From a checkpoint of a small transformer trained on Wikipedia: MLP 896 GELU.
Each number is 50 + 10 x the weight over its row's rms, rounded and kept within 0 to 99. Layers, rows and columns count from 0. The size before them is the row's rms in percent of the matrix's.

# q: layer 4 attention query, 256x224, rms 0.15, rows 118-127, columns 56-111
# k: layer 4 attention key, 256x224, rms 0.142, rows 118-127, columns 56-111
# v: layer 4 attention value, 256x224, rms 0.131, rows 64-65, columns 56-111
# o: layer 4 attention output (transposed), 256x224, rms 0.117, rows 64-65, columns 56-111
q118 084:38 38 50 57 38 38 47 42 46 38 54 53 46 59 37 46 70 51 42 45 67 37 43 52 58 59 49 55 62 42 36 59 59 54 54 45 34 51 22 58 49 62 58 57 58 69 45 40 50 59 42 28 44 63 45 49
k118 087:57 57 58 66 45 65 53 49 43 32 55 48 66 42 67 59 72 60 48 35 49 32 55 46 54 43 41 65 36 63 56 45 46 37 37 50 50 44 50 40 31 50 64 43 38 56 52 37 42 58 38 58 49 51 56 43
q119 084:36 57 55 31 69 48 35 58 52 65 54 41 30 37 56 40 47 35 63 41 33 44 52 58 70 52 57 58 48 37 57 39 47 56 31 49 59 46 42 31 51 49 40 38 50 40 58 55 63 56 50 58 47 36 46 69
k119 088:47 53 70 42 41 53 39 51 51 51 55 29 47 75 36 54 52 41 43 51 72 53 46 49 48 45 53 39 36 62 38 51 37 41 41 36 63 52 41 55 51 52 58 64 41 50 48 71 50 47 40 31 46 58 56 54
q120 092:54 53 50 44 50 56 43 53 40 42 53 54 61 57 49 46 39 39 47 68 39 69 61 53 42 63 42 38 43 42 46 47 38 44 49 45 42 53 55 52 46 64 54 56 46 41 64 47 46 58 48 40 59 55 49 88
k120 091:68 39 36 58 55 64 44 38 48 48 41 37 63 55 48 56 53 38 49 56 38 45 35 54 55 51 54 37 56 41 57 57 56 59 59 62 48 54 45 41 58 43 45 31 70 54 33 66 49 65 47 36 51 45 46 61
q121 086:50 63 76 55 39 58 50 35 47 51 37 68 46 49 37 45 54 54 35 48 75 55 76 62 52 72 53 67 43 59 49 57 46 67 41 52 50 38 19 39 42 62 50 56 53 48 57 45 58 69 49 37 46 59 51 63
k121 087:50 46 45 56 45 67 60 40 32 55 50 44 37 53 52 50 48 67 37 56 47 31 75 70 34 66 50 39 68 37 45 53 51 38 44 46 64 53 39 36 31 51 41 44 43 58 48 39 46 41 55 44 33 55 44 28
q122 084:43 36 66 50 44 49 46 53 56 45 58 47 43 44 43 56 59 65 39 59 55 39 43 57 40 57 55 61 58 63 53 62 58 34 52 30 50 57 56 54 60 32 47 45 41 48 41 30 52 50 52 58 48 54 47 43
k122 083:34 61 32 54 40 50 56 60 38 52 37 55 56 50 77 52 39 47 64 55 55 64 45 54 68 43 56 50 47 45 44 46 52 63 49 65 28 55 47 56 55 63 62 64 49 45 45 62 17 60 61 59 53 49 73 27
q123 088:40 36 45 45 69 44 45 49 56 47 47 61 55 47 55 58 38 29 51 46 32 34 62 42 36 34 46 48 47 50 42 48 59 57 67 49 56 53 75 53 59 44 56 44 59 55 59 52 61 75 47 60 58 36 56 54
k123 094:37 64 40 63 35 47 43 40 46 62 55 61 32 49 53 55 49 34 49 56 62 47 43 49 66 50 51 37 52 69 46 40 44 41 76 48 41 55 56 55 38 53 42 62 45 45 50 30 46 49 32 43 46 45 44 47
q124 082:53 51 65 59 39 46 63 39 54 55 60 47 55 52 43 45 43 38 51 53 52 51 47 60 69 53 50 65 37 48 41 63 45 44 53 38 42 43 57 57 50 59 48 69 51 47 53 61 47 62 48 56 47 50 50 49
k124 080:37 49 42 53 52 14 46 35 39 54 50 55 39 52 51 42 73 47 53 44 50 48 41 47 54 62 68 49 57 37 52 62 61 52 60 44 57 65 66 65 54 40 36 46 36 44 51 32 56 50 44 31 57 60 58 47
q125 092:49 59 34 59 31 66 51 66 62 61 45 40 45 67 47 52 47 50 25 47 44 59 62 42 44 51 42 52 58 71 40 46 60 43 49 48 57 34 63 35 57 49 46 50 41 64 39 55 33 41 45 63 30 48 53 46
k125 089:59 49 37 31 51 53 53 31 51 59 42 64 47 54 56 48 53 62 49 53 50 41 63 55 64 61 60 40 45 45 56 68 62 64 42 50 79 47 55 62 50 50 58 46 50 60 57 56 42 57 39 50 52 49 53 50
q126 085:51 43 48 50 57 32 41 60 59 54 27 48 43 48 56 49 47 45 48 45 46 61 50 45 50 70 39 49 51 48 37 56 36 53 59 54 45 51 56 47 43 43 35 43 31 63 56 53 55 48 49 42 55 59 65 49
k126 082:71 48 38 37 42 47 40 37 48 52 65 62 53 43 49 68 38 40 44 46 45 41 48 56 55 50 65 50 40 55 68 51 39 51 36 41 49 67 49 43 64 71 56 71 58 46 42 52 44 64 56 61 60 44 51 38
q127 086:54 65 43 52 51 58 53 49 50 46 38 57 67 45 38 57 43 74 38 37 52 58 55 55 40 48 49 58 47 46 63 45 55 47 41 59 54 63 44 38 60 54 56 52 45 62 45 42 59 69 53 25 58 69 45 53
k127 097:51 38 41 39 35 42 52 49 47 59 45 51 69 48 40 56 62 42 56 53 50 46 63 49 51 42 62 57 41 54 42 28 24 48 52 47 47 59 51 50 61 60 62 44 52 54 41 55 57 47 41 52 40 46 46 56
v64 099:43 70 49 41 49 33 42 55 52 46 23 37 37 54 65 48 37 41 41 57 44 52 39 50 59 39 67 79 48 56 63 51 44 43 72 63 55 61 37 58 37 58 58 31 46 54 57 44 65 41 69 47 52 57 50 72
o64 092:45 39 41 41 69 45 64 50 44 73 59 40 58 26 68 59 65 54 58 45 37 41 53 45 49 65 36 50 36 46 57 42 66 45 35 45 37 58 47 45 54 50 66 53 45 48 60 44 53 52 35 46 44 32 52 28
v65 102:47 55 52 46 45 34 46 26 33 53 51 39 58 54 42 37 33 70 53 36 58 45 57 65 41 49 48 67 47 57 46 59 47 44 42 51 32 36 51 48 41 32 54 37 53 61 63 56 54 43 40 66 49 57 40 61
o65 099:63 46 48 51 47 52 48 58 63 53 53 46 62 42 62 47 51 63 47 58 45 52 43 52 50 56 54 36 57 46 72 51 48 66 57 39 53 69 61 38 52 66 47 50 58 51 42 43 40 59 67 47 57 34 57 50